{
  "n_layer": 9,
  "d_model": 128,
  "n_head": 4,
  "n_kv_head": 2,
  "head_dim": 32,
  "d_mlp": 512,
  "vocab_size": 8192,
  "activation": "quick_gelu",
  "norm": "rmsnorm",
  "norm_place": "pre",
  "norm_eps": 1e-06,
  "positions": "rope",
  "rope_base": 10000.0,
  "rope_fraction": 1.0,
  "qk_norm": false,
  "attn_scale": 0.177,
  "bias": "none",
  "tie_embeddings": false,
  "parallel_block": false,
  "init": "uniform",
  "init_std_qkv": 0.0487,
  "init_std_o": 0.0605,
  "init_std_up": 0.0697,
  "init_std_down": 0.0697,
  "optimizer": "muon_hyperball",
  "lr": 0.0052,
  "beta1": 0.95,
  "weight_decay": 0.0,
  "lr_head": 0.00773,
  "warmup_steps": 200,
  "schedule": "wsd",
  "decay_fraction": 1.0,
  "decay_shape": "linear",
  "final_lr_fraction": 0.0,
  "batch_tokens": 16384,
  "seq_len": 768,
  "doc_mask": true,
  "train_tokens": 126000000,
  "steps": 7691,
  "dataset": "wikipedia_en"
}
Each number is 500 + 25 x the weight over its row's rms, rounded and kept within 0 to 999. Layers, rows and columns count from 0. Numbers have three digits each. The size before them is the row's rms in percent of the matrix's.

# layer 2 MLP up, 512x128, rms 0.0697, rows 219-327, columns 0-127
097:551494478544495535495485501538529511525509503492515529459451508496519475476491460494495491526493508484527523474505520502494512454499447498521484480492476514460442525494485503519503507447467511497490529507531509503514508506505526548495437458440496530506444511512522488464508521492525507522545494522488511510450473472479502478494473496491542480472475482516479471551496499512479502519520
112:495526518487508481482480519538509538526468503470480469448484508459498490540518543502485493533543454481493499437463526507516460492511505464515488478478522482499516517479471506530507450512510522496449510505517476498499527511467472523478520514501510534516501491528522561462476543468515508478517513503497521457459524504485494501499531494528494499453539476537520513477526493496495492548534
103:504481541485498494537523516525496465536479485530506444508521502537516514505494537510500545502484504511475514477510485453448484457440504489487488506497480511529493486480467490510448519482495505501469516501514461538507504483500495516431538516534444507504514480482463470486532529499532498470500508482532489468531496509463532501454484481545542533487494462494473498529529509487504506492524
093:478487529468505473472511518516536479484457499478505532510493544513501497480484510473484500486510498446461473512512504565475469462516549537501500532528487519547508518491504479474458501499504510493514465520471461480484479522486480480527515511497509453535490480497530478505502484474490495472510474545522522532516497480494481496530498525528477534498492487488529571538522462482559538491466
105:425511500447502502525491483521502524469497478524515515478475463536523469459486500443481554495474451481495529520505512504504502508503456495484505524490533467522547522474497503498506517471476523479513509510490511535527496489509543492510537502469486434490516517496500528492460485554487473506474515454510497450486527508489474509508501516525437497468449487508514497526490493492488506499508
101:482483492479481505516489518539487526440515495513485492554519506526521487507451459483527534491491520515511515488511548507452505493535526520493521550490493490506480541477532477502492488514519536501501479475489515495482483526512505528529468484464483466505496488473510514490522518518515526476476481569502553477516440507478511468509445524522497539491475538469469491494479488502528470494443
109:478494536486483525489488483505513490515490484489458523448539539499493512482491493494474519494539481483501470511503485469539499514517448510503504524538462478482495483500530466461485464538499518544511485501520474506544518558499512453529522510540565488499527520485451485478541502476500511475513486507483552540485522518511546522513496522532488521465474471466534510513514476466506482514494
092:506509502529529527435518503484536519517505482458428517487503518512469520489505547552501479539513512498491530473499485528527468463509539470490526515493503496524483501517535489464525500505511507522492473494503504494458458482525491497474472535506530496500515418509514483519485476472483448506469479509493493470492507489522492498504510499462498552465496506485536471522521544465473482468515
093:461511492531526492515515431501522445471508474502540506496503517493519522479537497488513499503530510512516505504496508512528511472515491479458448507509474489478479513436495552517521499525512531491478480509486527518482485509441510498486514485525516519486485492472522572517533484467507489502505511495478498524440470453446532519520516501510497446513521552479475488480483537523504515494487
095:495496497508511468470504509521512499471469509533521520504488482507552492521553533485487520532474490530522533517519528512488509510489531508495528428474478492498500450501491491520530518521474475565525540486521487456436498463488540512507502462515487536469524505501543520479461535474483513499499502472473445497471561492489530458485487475504479527504486504499516484511483494485501479493521
091:520516470522480519480458484495524508492507554476499480458508516491508503496515510517499503519520481445501493497452509562523509508475445491527506530489489496527474490472510446462447489516501506506462484510488510485495503523509481530492499504533480476487497487492482556499471547507504517505509560525502522541476485518491514495488488487491479447488558540582522517495473480497482499477470
105:459495507508472495521518517491465513482467531489538505492515551535483493515439562508499523467513474488501495453531496521523461513495500476495503534476510487524519519501495505530502494458517470508553504471442485505515522522518531520496520481492495514461525465453478468485472500511514489507508547547542508495535533477489465545480511512492482511470482464510487482509488455499526499530543
114:557508523493474443507505508529513534509472517470499513463508509475485531511485489521504504515500506459510473460475521528493482491507538505462508545507494513509467503480465462508466534506485510482458493522538519513506484460503449449519525520454520492533447468510491511518517490459532514448548520534518506508467455473484486473469490471506481536523502514499501466493488524510467491510481
110:525475541494510457542453505513484514505531513501496522480491455485506490472508506490438472499480538502525490532519501507524482499494505467524497507485450508508481501556456520523522466512497512499485505473517496515501478476524488478528488471460524518503480496512528437496512519529469473500484487524495500446501486489491544466483491502498477464467472457520559493506555522491469452539484
081:513512509512537470500479469429481502502503527491517512516509480479458498520449519514534463475516506508465493519429463517507490544543449515484500499512488482461500477510516470475506511479455490538466514491502450474466513510470479535498479483497490508509547468527553509486476489473495486494511489495543504436511505501485517473496533530530504492494467498501503546479527496517516528495506
099:489500499502509466527432456523509548482500519484481514543533520459512495482495480514549471500515509534539482508524488488486511510527539489532507501477524501506490517507541467519540522494496504490503547488473492514501509514518519553534497490504543456494480520523522520494469519492488448561503541506530494455459523495479489510475480489465495530471513481524538514498536478501527538538484
118:499489499508510495519496495494517506456526465511493476561502481512459523505509500470516512503526479482509531445509468516533493485550516495493470535478515480486499492518524478540525482526495530509499552480487504488493504526513441473486494489487554443533548482465469471469525476492537482520486502493527498504457503494494539493561486482480531534439472541507488529489497525519505487488513
100:461504490464547505506504508495476507516528474499569465506498498512451494530511523510510493525495531491495454484500465504488497531506503488496507500511526516512467496517513498494473497507511527527487471501487495461477546489540440480530568548508516486478538488520508462532528496515459467462511513490550494462492513513490500464497452479517486514502494463471509534520553526527483452492497
089:532514509534465486500509541515485498491479518446523532521489481507489511459536511517502556492528528513518483442471473503476465507466477470501515505525513488529498546509512504491511541507492504503455508497550507516462493529465498527466473492499484501509463505491474566499481500463522528494506504532474499526545467520430452507511513486528526526509502548509506508482515482493515516546508
109:478522501463493497489498498468493478514509530468546463485504494509490512503539479482484540533462543498503461525523498529481517480457548451459552456448521478479523535461465511516492485511498485504488523443484475500545474490475477458506492491484512502501499495454505505529473471503493474549537508511511500460509526482491512519519517521483484509476505455510538509514505492529497534475537
096:524500527484497501519478498483513544447535475468478557560507516515498486500497475515517532542530523511522522472492509466536492489519493508548518475530531504452517515500490486520531522470516445545489465477492445454495486480483475516512450497506466531499492463507503482504526488501508482497527518486486466486507506531460546487504506521508544507509514495500480506499493500496526502473428
110:496441506531489487501495450513480513521521439479493488487483491517545513505522465501506478520476532530461467504496526500479536518490481445491467550472519526473502529496496481493528510489537494506525501556557499534486501461515511480495477489531535518477502500482462545544533495500543509479505474474523542486503499514493484495493478521505512504536500463455541496490508472533496520531470
109:506520510493478502530509516468485540531533506529525524453503483514501525578431462493461493490447536484516493463450509535509493503489523539459474493511528492499516474521489509509529514525487508481494484465539472493493529518496472482493535431486483498521487531528500523496502449529498480531488528496483539497456453472481516481506492505473478503525457501487493518496519506503491502498512
095:524507453497506523487522515561516530477518472515472549483450516503485479502437483510486494544434487455473508480484533509502473456488498498475454529569469471512480490500489549525491523523531515469527515481496513498523479482476509516433479511485507517498527478506491484488497543513503478516493470485522492511536485484492505484519531474514487521522527475492504471502505518529530491518516
101:511490509507522479478503511502460558478506518522517514508496509505535486468521491474531525448476517486460552520469529502518519567502528462488523496496483520488483528499466488546550498468497515509532501509503519509528526421522498499473497535481492531475526461476461503540511536512529505525512496499525487519468481525477528518516519504545493487516477526489468463490485479506468479537483
088:482533464488476495499495483528504493478438508471484490516499552471466523523509485502475530484488554478472500509533473523470528426487463514505514518530458504536464485440508520508499481472512516488494500459560473487540496504505508509507503510508522503522494481482501486472531490474491485491488494496506519560498466527517533481517502445505495505523477548468479531472474530510505534510481
093:489554522499553487502459529520459533468525494524483498498458469484548474477475480524497506515498495500536514503500472480574466469484443481485520503490502489529498549511493554549503525514505519496496505502485488518470467537489493477500505503453509471503522496489490478495517539511529454558468474541522449488498499497483503478499510495492498489482454530502508500506485501501525470470479
114:462488498494555450465484492520476539480449521503483520522470503499504497510480496535556501507523520523492509508494495512488506500473466477481485540490476501529530464502505501494546500489492466512468507504468503467509526479541491521484481533515507531535536498513491543553501468524538514494528465495482488476477489504525508472500520451535462504539524501494484456479523515499479448564524
073:505467521488526524499497518471455500485490451519525481554491568517526513509524452481482491457553552511484528476483476534505515517497438534503533502508490498474494514486504523518503482500531531529487504479488484494530507505476499528506475459513473497467467475442495479504509477463519520512544528479489538543463537483502511524526540516494481525497516502468507518473499522507485480483479
100:513487474521478482500526478496512483506486504490484539545455496512486490467479491469471489501508527521526478469466532524494473456473519526516456474445492551494466521490502504514478512535495521523506506516480508488522521472480529490468489532455492501478493448485478514463429503482503504489491524547488534548566463469520520461490503502500496483471489524513484508486487471498557491480501
098:492468504524502484507482509505473500501515499463502473455476498478471496465515515479454490483509482486532535455507512493487497513514458491480542519518536500496510507500498476466503477512477549523557463512509473503512516491444502491522507497533487486481523532495485477494495529499474520515419490537458488523495522482494508511451506486524486534441573458538463520511513518504479519493473
109:505528452462490530488448498522469524443516527511502487459490503520521464490513505484537499523486481496504473513485454510513528485489512491523519498496510486507502479526531537527527487513487495459462498502472518519491503547550493501489502498472521465484496484466528519522480506523513459495510543505501506443516488456459499523480500504530436465533519507555506466478475492490478508538553
114:512520498466498537451469527471506499470541501534500487484490479468541542526482527500471515549512520510472513530517486503508467522517505512500500468495485505498507480501504490477511510542535530498511542489570450531489496494509517473543468465497553536510484513494539506494456465513446495533480540476510502454524482441474514486522518503474487494502529514485520484469495469511499492521511
108:547500481558473498502488501516511483508489471488548487526528472539489523529530467517459491471506477467481477507480531493475475501514452497509498533467481558493449515475451474529476512461524498497506497499502479517540459465494525505505486543495486484513501478503508512501488496458521459475474520507528514504481525541479458509539478527527525521486433509510473512488483505478502528508537
100:473496431464509498495493488498499562494483494500502496520536526483524569503494544504520497497505518505483500523497515500514508474557524504552474505489516505499488540514527462443521502540477535507461520493509481504478527527495504472507498470503482560477530487535522511518497494421471468501499533503502488479526475454491480463457482477511494500502496502482485470517468487490500506455490
097:500517520513504494467488533508521515559507516471494517512503532470466493502529497479567530506520521488507481502524491518512488466434525516519521471461472446460475502523480494467549526492519511503525457525480500497520510522497488535491468540505507533486522487508487496479526496518541477517539469549489547490521495498503467524517499499464487511519491534485524550544547474519526503510507
114:496515457495459513496538501485501475522470481544514510467506500511467490533479510494498483500485468543495483501489496556532518509493517485498522492499480489514458532473491477471500538447510518468478499500523453525523508507467495512485518519477448463519531522523485539549490472535526534514522477501529520525521488529527500511509519521568483463491492493483475506489485433450509508470531
102:506534457511536502523509488523510523478519503517497509462488523478519477494501439513511494449459456504492513511519538510509508443479485486485522524485468535486514506522518509489479511500515554530560512502463504515516504535497472501554508530485517485523561479503478511491536491471524449505494479476525541519485532515517510475476531499471480478544466506487490529535480485451514525491524
105:479495498507529520512510523541496479470515446531526531485496469543536462493526516475486512524513522513513526476481505484522508487472465506518513519502486530475504491561476508511439562511512484522511514554516486478502489523476515515520492454546479481522485522502454540521550486518516500480497507455501521531540517508483488464495467539491489516523477477482463496493490516439509514497477
112:510540508485513519499437482484486493515459504460449489480484507467467524501505476496539471503564512544488476496505446443520504509499515491510487485510498526489446486498511492478551497494529534531510517530464510469542492479538451485515521520514502469508493471557530488550493507520488530521502509490512517490509502455513515465502533492518503489527510530517489441515482523517493504485496
109:498492530489538477504498444526511522543508452480481503494492478484519478429486499470512510454478503518512474495555480479474521474490501473518492543498494532529529489487533454530509501446470496507524511504507464499450494481534498523537523490473469470505503539502545515520510555523509452504492514492485523507515524509530517479537482528493501494522501481497443513480516483543523483504512
099:500552500482516478445453481492486506430516515505506474489512558515574495521515499503480486516482525538492468513485470457502520512477522501507508464511483509521457484465506516570502485485483488534472514477474501494468515509524518503547484452499497478454472504474523498496489540511507505475511535456527498483518463503501505496514516494544475496507501497478480492432494474497516493513502
097:508515477495479507499488517538527495503545486503492486485480482488496484548474487522484458442511481443491525510496563487499513507496488498464497493490466473458525504477516521487478506545470520458520516478467509500503523479467514513493505540560466512535572480472471492522530543521519479491508507515507514464480531523490489522523475489560533479472512536516497476484509472523498469484490
112:520465517508531504442448525482533483519510544500521504498493535473510501507533490513499481499478555444481478542463460493475511496503477499541499539540469530525443508509474461484483485515504548492494499490520505516542552486529519524522479500499506530543521504494495484490485577547503514480523521473486487506493544493477518537520491479501511511502498510506519491525472483476495504495470
100:519488503501518455515514446486504501503531494481517497534504496516479500463516519517476490471466479475521493501506523534488526496492516513508523489524482486499499509476480453513508508512493519544577496519507495528546532459490519510544497475515478487442506523451483485506507489480479538533464429529487526554524500489520494495518524512471493460478482517509557515494446527491508482479463
092:496542474465478520496514493496491487491467480499470546498501527498486490525503495531498469535532468492503499443524481481540488486530489508526481469520490521515517534464471523443489508514519515495507490525551461525461468541504492533464435527517477495445515489521493487464483533504484499485477507501513493505478505501500527468475498492539503531450475508504507560534477487492513517444483
087:523501495505526450425478526507540471513512478513479498482508503485500472503483530493507483542556504492511514477466506513474490503503513526509552495490468518488434505495535491500459464539499553515467493524505498502487497514494467521531494485474535495554495499515500509468502525515511521481543456442497509512526520475467456480497498517500465504526473478507489513502530455516466465470522
108:506512523540508455507491501497463505494469454502518508545519483492528495480483482532497444531523505496479527518475564505457488497473448518483516476508450505474490526469485495520470487488531519520463491544513469528496500538495510518510518470486492485467455495483500506464522512509504522547501518460518494514485554475468523538500524489510508484530516460502519531471524536466465461493510
104:536578511519517492473515507492535497510489478504554470494485505467494510497494474503501455501515494506475488509494492454501451501509519484472488516510480517481470519508555510507474495472481527511521512517466498524543518523513495512541529444510488499519517461487489470490540517534539515550474501465500527514463479472503457496511458498453484514546475496488517478502526513522526456461463
108:563526512503444511511476508481485506505509503490548525525464501527511483486480525567478505537520501496475472484526477475517481534475529452520532539482495491487482496510505503456503496477475471506474510515471509501486466530493452507474452522508508540455476497536515509458514455468520452498488545500503503483516531480502510533452536489489487468451518526515500484508501483486501497515513
096:507500505528470487525500537506455470498526489499481471472546497525469492542504490508484477473516531496515516517538460538515473477515513496510507511545561443511471507512485508500434523495470500531518484527500493508540460506573492527483513481483472457483478519503513536528508453489536493519517529515477487500517485523489500499529523520510464527508485504467481488522533513499522537504448
114:487501475474516487541527554509505461519467491508482527525495473517500528503475497489482501494439503474489506492500523514502519513520569534525530505477459522491518500535501501479515513508536476512515512521484510506566522522483539459532525499514475465490507540509477497503496469514457474516485501487508500497521494470464505437491512486566460557494451511488522515460481499462513489487492
103:519480476465521549505513491522487492498507520507514479448526453500523527441501509536494529488542513514532510485443446512511499502522469517463469541476512503514448538476498486528494504525486514554529472486570514495486520500526473489515485483495503477506497475507520482533510519484460492529466491531538483497515487542496521476492486511500468500480495528483521458476487535518467471524519
096:479491518507458541473513537486493475496533513496494504520545485513519518497450497517532524487478547527534432485473513475458501520467519498480497553506453499500471533509456488492510487439480491513482533503504494514539530507471513458510512486478479447490535484514486538487514477486485512523487460468536526474504474514529519470529525509486465465503491505515515465494518489477491474471473
097:483549531474510462506521514485486510511446519497504491531475487467509477465527500482489538489469479502501474435510471492467504480474481490475549493474475449539477503465516509505508511479511478461502488483561498518515474522464520507525487538504477493466523507495492492483521523503526479498493431516512542548528495510529540496482532493493489512499485514527530513493466492476555528474531
117:509533548515473495483514521556520462528470474526560474475493493483498488522520483509547464484516484489476471471487488522467475522511491465503500506501492508482516507502518513550507471471474514464495505485491484480495543472484534563504493535525471487495506480527475494506513543490520484477483511458453486495505480514432520480461494511519476481526502496544470530483514473442530495493519
074:498509444533525508497478487457519481486535521536488503491478466512525514463504487488452519460486489522518523511466498526500518503481492486545485518477511494517497492542516517498483487467482481483544515559506483495490496505502584468551473463520473486497511503466483500470480476486543477514506526518501501517537499488470542467518463451469542505480485498534516494505502457518488467471480
105:519463491488511505495494524512529531551502497496443531516475448497471442477534483492505565558515520484497477478537469492492533533533495514529468499475480498490477509512565508527549493530510469500495524480486520492488533534501500511515485507505473536493520517463472500510486518501506462509500504487532472513512536487481491534493467484532482516546466503485557500477495469500522488485473
095:501462520490518510480490496504483518496462514502521483476563466516498488517482508471530497490535505451506524476499500529505495527495512487481507541518581516455488527468471530532494560494531458521478465543511546475499476494510488530485471469505457470492502534474511522519491496504500540500508509495499564504484490514467496508489535448493518479510525479475491491494527536510449519484481
099:494465448498472521535507513517531484483464512487513558506455504518504517483499499516499501506529544535493493515545491477496523479520518487530521427514474485543504551526490494481482517510497496479510515489582479512485487481515526513465523493525497470494547525498499480493532505520532507452485482505519540497460485457489475508509540492519443486486527527538477493483504498523516528506477
091:510475509520471505522518481490465519504476487503495516532496523471441473532491475478472511503483499489467509481495524521474456469485487478484488545470505492472514501499468493497472528543498476480505487534499433524507510516544543551495477504504492482551472498499485501512500471562509506505475507517495490509534527447461479519494458514544521524481473519495460492496426496466505525474505
102:552517495484532461506457525536515446541441486503492513496514483495477486493508493548520501463464509486491467517479500469478487490511507524542476501547490484509518501483489469525473491551492529489476513497517453515468533487493520479501475496479537512476539481469493458496478472550525519495523513479486535465479521536524525504495420483528488469488503489480514472511514489503531502515508
097:531480464490497537527463467509542526482470480466509481504514548473459523501510475485496506511491497477559482557503484525537514486520483475505515527487493501468516471499485488523517496490489477507493473524516480530490506472510441523521495551489471515545527491491546453489479515502487498499516540537527517487482504530528518482520490484496499503485438510521477505547449482557485505532486
101:502503499500534475508517486481510516489507542509522420460524515523489495476478504507497460441520509451504503487484467495493546551516476528504514522490509470463509485450488499490493480546515524485485526463501501513521489478512459472479502492499511489539553478430455504515509493494474494485531495484528473466468495484524499532525527478455521486484515525491465487508520477532483472511532
098:467486512510496488485518494476521508508501515518511469488470512500492515541520453514499512560499557516468496546475508514507494506514443548480514524509482493521527478499512467465519521530520512493505532547478518477558492489510504460524487539509525528524525553497496495539543518469475493510502476499516474519456478496449552514504539502522520514467538486495509495510506474527507553528508
092:453521496508490495552455454510502462481489458502512479538506472512484526510546535492483479492441471501506481477488479517536463511518493516504491460500528519505511469517472542540494506554507468495554523496519476511476471444516514503477489467514510484501532496496519501488472457520493533508450483508545520469492487494495528519511499510523531497447523491506506509478553516529531510495515
106:526476541536466532491493488503519503528484468469521531492499495462488541532486497507499466536450541482488512489490526480419474512534495494494525529547516499477472496516483468499508505491538558490495480535517460464460503442504537520499494504498508564523538519487521483505521566505503487492499499496488508497506495497472526507472482469500532476506484485459489501473497474517502495496468
093:513496504501479550492490505467513491495505479484456510517515472496492486523503483469486487539491535500513534524513503529518478487514467480479506552559547485476498484518497514470510518516506499529486481518480472421513500513500505539533507486474566518475531539531517494507493490456475456496487518501459510461504495480458507528525467518472524554490533473528531478513500515538543524496500
103:511514509538507472496414477497504510471485503520544528509511502515513514478463523504522473537512471497460483511477504512509497503443527516515530473479499490530503487496521529486532506475514430504466526512452506488458506525496520517501470524541482475509489479483491494496534456502518468488494506496532455458535540525463549554483528502515475505489492479468540490479485488499521500481484
090:477478486500512502518483514507502535543558444483481533475493489482518499522519480504499508501517558513509518516491512501505497479512474505447484475481520495486474530502511488521514489501499427522501500516469527494527540534466505504516515489461516508463450478493507534510474541486493505511502495513501563502558433514493483466474466485528502486500458554512469482522531480507523474475474
089:481503483530492504525520519492535508498509498513511522510498484537470480532472449555511479470540524464461484473539492496572464460552511479519517498505515551503521526462491449475514505496495518506495487509496465501486475500549525487505484484514504480486489504538494519532519488513505511476544525483486534470498477474524506537488513538537481529514484515481492530465484461471496546460479
106:506479495512519541501531537497513466555522468494528458527466485484499513429527463491498517508523516490504522500525500503523470534518532539509524517482494537478478476483530492534506544505491528500509513512521494502484470517496431527510472557546515535483518453497497483521546494475518497462524524467505519509549512499530465512502477495452511497501512474458464474492521502503509493487514
123:492514503512513533495474494536543523528498476475502526504454531502509500494491543524504499548474472509540504465504503461496514477498490463563526474498494464484488485438559517565496519485522469502489517543452507484463496515511487526471525476513496508485530492491492567529513497505474526485534508518489506522502465474500498495540503497497504484488500477501492517441467473532500527486533
095:485487521501439526539481499475481509507516519506482549525477563492501525494474537504493513494476475545491516491461521493521525525449520442512494522506471473496501520473465506487550508516495542514504502494478512486486467477502485518486520531435487479487487517452520492529485494505494496515472530479522491466510507501469548526467515443535497531486495523464507471468446506517490508510483
091:505548517480498481493471460486518488488443515518510543540496509500510442490480487475476514509482509506498501517489593531494479494508486560504542483474478490513477548468532462463542508516502486523545538505506463512506498486511516489539514531524493454481492528487452491494515540500483482502520467505521481506482489512509498498523506500481494522482491491510510539552516523467547515508479
083:511455501497484506535470473479481494528495501476498508480501510512460495513521503514469516520461545480491475526482499503468444522485483521511485517495458516447454564536484464439501531500486475505507494527497522522489496506483515554488496547508482508514489525533512462500458508514522489513510517481460488511469515534471486498518459500466498497501504476499476487570487482527477511549545
089:473534468474479469491478501540460553481485493572514456485485511506500498514487555519527518486505476492490466496521523509507491500497508493512542506476468503503507516484497488536493494554487470470513499525436523507496451480513429508469477484534487504511490503493490526487516469445497479484506514506502475555479495525509542484493485468519505536490507500494460510461482491478483495555485
109:497488515529490403530525463451500532497526526446470499481517510518517441483489508537491491481518509484479493507527481536466500530509513514472530489525483475514522472492489502520464458474478479468510472516509524505468462468500507510529467520545486481460493500547483471514499448532525491531537459489509533492499510514467496502473484489486508487499503486519475488530490527527480495481527
100:537468500515505504481553509479527517510549501473509494504520525531504497491494448460467524447444508474498502522484503520506457505469476508463517497476463504523468533516488486526542512491530486514494530493509486439535515498510518483484471509512514510522462485483490493524519530502486472526546489534518469446506507506435502459504492471493485515533479483540489489455467504516504493500454
100:492500483485464485488502539489490496489496505546545486503463495487502485521506480503500500527492529493415498504490503529526508529516554520516513516505477483500496507489482535492509487490507487490466506522516442540451501509462515518485533581510487498524484517490525491468511454513513485471462501502546523454574522460506495519492468493515489529514480466473519518526520528502508538526513
094:512507487511496487549488516521508486470457507530483511481485532504484473499498468525538502495522483515496462485533472513482441493508549467493507485509457511506522497487506504477485483530493528555476523512456436522492520529530533554514534497546527501523563501496500472488499522526489518479517503488530475473527485507514500488504495519571504529461490511469468542487497465504540513488505
122:500463488495447485515544493477509494501459514484516488512495500501449479455510474500483511473486506556487512528540486519537486474502520470521507494509478513480500515447505456469469489530504507513538456522510487501496466453460458496514508490520512480487526437477535513511517512489511518468488475515492507551499504513525501500528572480511498457479484506495537488547478511499469489455473
073:509518539463510484458512500495491497488466518509542477477500499481464480488494515533470507506488480504450514468496446478493471476500491506499494469556482525493444553482520490511512487540434463496522533507559470494475511476534466519510463491480487487496469483480510511493497543502530517461505515498488508504488475524500504509450508497497479515524486472524453513566479488521497515533527
106:527508541513474473505484500512497506472546508464502496481513508481534509527514475493479474448499539473487469525482538502452541524503539511496560493507475527476474502535509508491462493513489528471491492550508468513463537470532555486528497524501497521461471505545464470524510463455501502495505485534481512490492498478455506487538470472527504502500509462525490474552515481517510500481517
104:452529463492477510490536453501474478475495519490458496502518507472478500508505482535506528503537465515543521462498499521529524470491515477517503510550517493505490522490514529489514526542504478472522515526483501538490475486491497455547519456503524482551518515567492490463507492510492518500453486538481491526543513497522507480468522458468488528458520511475517528540543495505516488477468
101:508549472493530490493510477507489532443496475519480453514487552460496465479499516480528507497543488535539530475492515501488486506496497503525511504536435453489464538469503528498498514501516484535455541477488556474519504507519479499542476515526519479520490476479526509480543525488472526480487475468468539495520480498462484522521505476546484491513535516504489487500497543480498466491488
108:475494528496450547457497506514490491511487477483487491476478439486474548499492541510473505532475486551480509471515500535498461523490538483516534473509503486482490497485473486486486473485530487506507496515511465499518478482499536518513459535531490532521540516479517511480479491467485468471496550483454548548490520483457504509512516471503471529507524421484521505525506503477464490509507
098:500464495459557517458487449454493525517504534473485505477450493494486530468494500457524510533439516500516489442528487473526461456469486502519497509510482472483520463487555521542477508482506471502515509521486541450509535508539475509527493493500504467436517464523518505506515508503499523499491493510475515523522497476499491494541498506539504496519480511489512495476472498512544492511521
095:502519515543476497491491463480508522485473548506502505516483554504475481467519488529469487472512530453497485499501520523560522509480509484531502505484500515522479477494466496492468487458460485485488476558501475482496502509514502563490522512555493528530493449463461501489508503479466471514465493484450521530541523517474481556468521487513514469481526475532468508492488526478492509514498
092:518487517490507503544541520475527566506507492499558526502478476458469490491487493474470492465514559509492515490496509474525484534496522494525495477522446533509516501524444533463518499496532508513495494493487504476470471524529523481484543461493462489539513507505494533521445523541547506506503524472494475462507486453455519445509485485499496519485486452484481496488504496503487491496505
097:519510468483500503462506492553504519548484475512521422488485470499498450513528450543454513485527496490514542456526482466507495517512493473486453527495499512520487532508494531478532549486534524474534502504489502483510564506504531488500512501507493509504508501477474482525518520471500476484480471486543515533527489531501482516470470479496487466538498462466471475505500485463534500493476
089:515509503500467464517484497501489492518486510473480484490495523495495476456456524478458487499503481500456521489526524494517490456524501469450453549513485514486470468515481466492535504472516501519489543498514526501428511465432516473516500462498483495495451507458489510489528479464512483495477555504501484496486485531467490489484530492492440512534515500449528470494508496533495494476474
093:486496481504515516509521494508499466566501518471507507474516567449478508502562456523465493494487513516540508476520426477495568489473517490540489491532480477506505490524496471498500514470507511519491480508511460532500477525485498480563517516520527473465510465501501508490552506538489498466494495497463537483496524499501500457522482474470483494522503489463520494528522516509495519480486
100:496515513510500495493474501431511474502516526494514523514492538522488524462508529500502528531521488429445496505520466534498449473483490453513483490495507552541480478486479510502493514489488512509525459528522497518501528502489479498508483504526496524465502463527473492493484520486536510485477514538488502495527534469441497515494511499535533447456490484451461528450499471491501483528520
077:484495533516471541472505495480567474488486530495506477491552488475533518495475505507508520489474478532551510505475463492485541469544487507507505515490525507449487463510493464519496512519533512533477532537513513514499516506527495487496473489517466494542546493495492513509531476492496520508485477476533464511515526451507487456510454483554502553515516543514533482493491463515494450496520
085:505505475489511503483506477505475518464517502515482474497481483518468509476473492510536483519523464430498511449513555539491483472502510482505493498494496548511454516498506535492506515535489509525494525545531499505492502499468499481518468470515494520478471510521496526500532517495516488470453539511499553468510490477508512531413476503520494465481520496518458499474531533496442456514473
105:535534509530520527501519508462527468473510442478497500554503531508479527519452478511532503499471530529531510486471488535520500494491479485503542479510524533512545510504522553491451515512549486526524498520490467477504507498480475512502544462451485465483509488523464493490524471514517473510490528515513529470461478512518513474490509501507543519488511475492463537510548502518540487469514
101:520512534501499471481516492470491505516462476470511511496530487538519471483523500523502511537540486473471490530489496503563510557540501489507469509492491475489482536503475437513488569537507491458502485464522459536479482500497489452520494505528534493518481505458511496503455503508459514521513509483491522490521468476482501525524505437514507488479505543519505492439485529470508507494502
103:482490484529467483508503493457485494538477525489495500489443532500451490528543539477484485505542482491511519491550502493486462515498507555525487460490547525470503516464519496507478490527509515504496490549446514477531493530517502484493497498484476527493518512520486552528477532519530542491504511477520562471471521524453522517518503502514519500480510477476559472513506500480507501458480
103:464507504515493474504518454473465503501496490521492469535459492469472525511495477530504527463482489504470495499464537550499485476554478504526465486517515499484552497452529532465500480478500508544472509488556510523479545476525501511486534548508502541509498499485486473473506534465511506531533511509454516499515491479492513506532501495473467536451521544545492507484513477467484510492518
108:507505501509508488475457544525492452520536527518483482483510458514486487465526513514473496500508529514523505486548455492516454519534567488533493485534493505542480494525506504522538511519481502506475544507499523452500455510476486518508515501516515506495508496487539497474529461438505511485505539455473451484527477522519517468512506461509453509490522512469515504461497496520546512509470
084:521508490531528498513501528494515488528454502530472493504526498482506469501475529514497474543486510477507535533522504451504484470490446488520507546530555453475488505524499448497465530501448503530492517504457497491490508535499502504503494518524514507462529511518511455533533503497557452484505509509524536453508491526474503475502474475531513509541537481497510480482502506472554463496523
106:462546524510494536499544476486524563492516516492522507484507494486508510474489521485479551448485531504480496535493539524544497497483526492479529512479473522513446511484503521520522503508512518513495532496485527498542539528512489480508484474451517514536474508489498492499497503482483477540474473549504553531482480471501481518545498549458496511502479487517489541495421507486509479495494
111:476494509470486482546492439520526519513505489504455479513497494511450535517515486494466485481501460507516505449490490484507535490462500491473512521511510495492491523468503522493502518510521515498513467478547473520509498450541457487528518496461531460471533512538489497539508558482464481522509483487512512462481493480484552501452480510496521499494500553510473497470505513456523481451462
096:503502519488520496556490517477523471507495509438537476500487527506519499477494504509451519466513519492497493500529476489501477495544505499492517542482514488466491470501490498473497524502481503505471472487530466545487515502468435472500483530521488538470521496472536485496494527438534508469515488525545476496478528490513485481562531493470523543469535470519503513464522507494442495502540
102:535466478494542499488475477494516461532484498468467502512512521484500500413543497521480482512512506491542496509539486498533523489528526544530483477504487511481444505511473497488501542519458470543544534506500528524527494512500513511537493505455504507459477514511542463496476509514500494483514490457497488489510511517496530516536505519482488500493524498451581497512532533509521502496483
104:516514528504464479523497466500509524502494552467462496501483521505543461504488504517457480533526510476518500523513501487467491505530490503525542510519499485517539445434499514553498507501486490513466439523475559511514515498467511474503505485505529523480459485524505516527448477508454513481491531497526517520508457506493538489484511516478487521463513479525546522517498494509531530541525
132:468488498500515515496518454492536521498497480503500495498481470510509533496508490497483530519537527456546520470510464484487501441533476505520530490482532530480499499498503476570486463495490546524452520522502497491512515527485538515529502484491494518526491517508502462549481495479490464497519516497470483509495468545478486430570517480501517500474518507555455483460510487510507466498490
112:497467489530489517458508472483503477513531471453507502527515522447516454522481495522488499526489539521498513487479482507497520483523502495513473455516504506513461452497470503488488537529518514530428532483493506504465532474553474550505538548514500514554491451521512520484524510553532536495506458508520490485510512510513483522518522482470512511503482522543489492517506537530499505491517